Weights of a small GPT-style language model, trained from scratch on English Wikipedia.
Architecture: LayerNorm before each block, learned positions, biases.
Training: 101M tokens, 6183 steps.
Each number is 500 + 40 x the weight over its row's rms, rounded and kept within 0 to 999. Layers, rows and columns count from 0. Numbers have three digits each. The size before them is the row's rms in percent of the matrix's.

# up: layer 2 MLP up, 384x128, rms 0.135, rows 192-202, columns 0-127
# down: layer 2 MLP down (transposed), 384x128, rms 0.112, rows 192-201, columns 0-127
up192 070:513539515487472528490495518517398490494501543548526467498467529499506501483501562453503483445492446463469475509560583540575476558498451423539501483581574519510457516531480456435475461534524529523445459559477553550510495465490522508514451510492520518535446501488533527536505537460619581537440552589553538473497481460504464456493462515571565571518490519473521439551543475467507494456525
down192 087:551559455547480504444518516552488509510485542458559506476540539523479524490544539472493462454464506403509484453505468541538532528522521525566472507505470521424478459546538428493520542509455478477539448473506475530483484490549450514514473494522455490556435478457557481486527422471551533439411520522462512528513505488456515522535462527551438519516487551448495387441407488477414541473589
up193 087:472530529524580558567486446595506521482497551528413518553505584467512508553527443461520525518467526468544586482425454445495513531437511516516575502546526535470544514483477556449453526442534468527514521477505481565497514514490522430550525498456497536518494508552519508486557434502491556581488494512493497408521494489465468519480436504564525470505520488469481510549582538445546503466568
down193 078:435503504463515502575437453553478496477471499513420557559443589391527491547527441420499562434447488487508511460457505459484507514447505474470522474504523464461522498456435533512479524450491437514479514487498505504486502519430556434505502497522485577528470472541519465460516443449531483566513500469458496378485515482509423547470468508529498479493491484471519517492617525530549493466481
up194 114:458469529533516520528550572516495514492389522550516532512487536534516530495594491452508543533407546471492474477519572477524545483619443528513497533499498443414527424541539518540566530541546439514505464524524535488544486502427491486537464535477509449529446548492497508503509492568504542482533496479523516469514485481477531451550456465489470506510501502540512526381552503512424474433547
down194 131:520559465502546574573552511522504543453493525442508511551541489498496476510438453558516468412578459465494487476478499543553534467422451491500532500567526502533553577467563435505503480489505466496576419533465545455544404527469502443550467475496562515502434518493483492443575505491483464483542516533476470528482479493556493498459504483417502456556553531540482483484478462518531515446560
up195 092:534582515508482477568473543486462574464502529527453527554505513450449494513518378481531468535468455509513551449481515463452509447578431468483570487462448478417447498522419503513485477492488484543527497557433454445513509476601510415491419540590525496460519503518553523524485484500534456455497515525510494504500523591491516491468475479550516473510522550524540524455522513523528499550452
down195 082:500503553508556449527519517501599440557499469499535558496527514486516528486492528553493550499519526460532507582470564522519552589532536487414454511557560552621493522489526542477518509480458552454482565475593525557466490535575546445416492459479489466493493486534501531536526496553494533530470494510511418508546531486515437548474603474493511508507482511516516535477492446500510512460456
up196 086:490473442525545504500479486556542627429463451521467518487433580455498487514447510466458491531537508480468538592474508550507552460486546487431550499479472521509498574498495522451503465414578486507507498504531503437536483464589530483504532488483469574447520480459552461437458569467528510511501562522490465514491530470479424503429579463487534509529436533480519492458551547532521503480502
down196 101:484511528540489418472450478519440498517480513468577551491433463490539404477420494498513520475491550520498587526545442427449560499414503537566446476487478486501556564511501551561490581539510531506556494500451470536507481538486541541560460453506528536440573515554493486571499472521509422539505506528470491485555526464517486524439467525511438518541498524518462547556524493434478540480500
up197 152:450499444536513590467527457501509510510520484410515482582551494465458499546485527494438468492515603458426528506501501439438539473464486489481476501497451439510557478541446512474494541468511466569456580505509503540539511481520506553494537507520453442516402503520459471521479490536498493511380504540534454513468526460482481457456547560521530494573459449430512541525542499562551526533534
down197 126:574497529479516415501480544518495476506499509578499520439417499499557509460507474496563499508464414532570481503514488550535435505555488498508537482525569567469472529466545487527526479593493552440503416531501470437488467541475523452482467496470544558498572499480527543488508505456489498502599484446477563501518494553514520547546462431493482522445551561550495425507447481425458488477470
up198 067:582539492527515515528517604481437521496529469521453531478534477513397469453434541469551460544465458492511466456486433498590503501495426476522498463567512491522489502495482518492519441525567534451441490558452547475559520419500465501470514546449459417493486454521556518533448472454543465510435480465490537483501448555473468423455502479507484485542503409508474512508529549450549526503503
down198 063:524525560412508430426486552538512479496472431490454514505553478495449561442444627542561536512495512559506471467419435514515510505502494498480525542538558449499406499547499520532533466490535540455502531461512526539508555484489507491565465510483496488529558521503576560444512487464526443565513475475530633495508510504475540475535522492463508427494539444511498469499483531489535493474529
up199 079:518448532470523540502539523516477487517496461443451550500494487513517528462453557472552461551500404437437454571462480474545477492540573549475494512577552569553461451446535505477538477461485498603512520465467531429522511491542491460482530491412491530536554545636460477523522507514471468505486466543491537480573489445450458488497537472476477498475528474474540534530489579527508536499526
down199 077:482505482465464528467509499541514508471477507472580487473515493472495447483470520458467559524405458486466478553537440426468509440521460458460524491474504539461481492533502508438522592485501505477493519455473500420472439462486511515504497422559408594502490490480525491464500497536545519501515549556496573583527509443582510520508559444510524565514524510435520500451487448596491553564560
up200 102:567526574461500453496508486505432534457388465450501437536512534486489521463511496525536544517500472477509491549483527480475493536488492406464507525525483484534481451534522499511526502486485512525529501431501452436508537596541512542439515511545491447477505489508428486517562438556569537409475480505474528458501499564474569534463504458478506477549538526466402519462412523499531471460609
down200 115:562571495460511506485534490534515604475405479517496454565568548479487553479555549523566577463473495495492471525503529549448489513528488458445500573544465462560496495476517513480540491451492576537441431467489494511520515550566466496470443492511496494504512502519448493508466419550539481474498511531484508511484503618521528481509529517495511521604575499460442533495439568520489479446545
up201 114:405479482520503536519538473501524520491469491471431447456432475471545530491486443531504503445487488525446567518462414512509477417511581507518486426481535582441539514484482515487483567473542524513503428515481473534503505471518451606551531485483503483535465534469448476483506536507481543504447557528506458489500458473546548455454435496578517550460500545455551477496519449559574409525523
down201 097:570508495500534428497461536541508498474486537541561569511541520490463486527493499463540516524582516424544462508506553469518500615469436486499519543485455482572439497535489560546512422531471499490487535493508482460495513514443557419469460506534477519421560437492597494493496480509513514487526450514490499520507541580448476489510547521463474486523510421563468509516536598443441555471472
up202 111:511444498447457490491520534448516564489497499470436580436556495499521564655480477501470456499484518492466505429485412543554574494549546520516563502518470471484514499486516526472493547505511452583515507457508523541523459461528400521484533489504554512437475520469498433474508466511534514413441494546444525523492443510506459545499493506510523482471496517567426528522460512571527468478538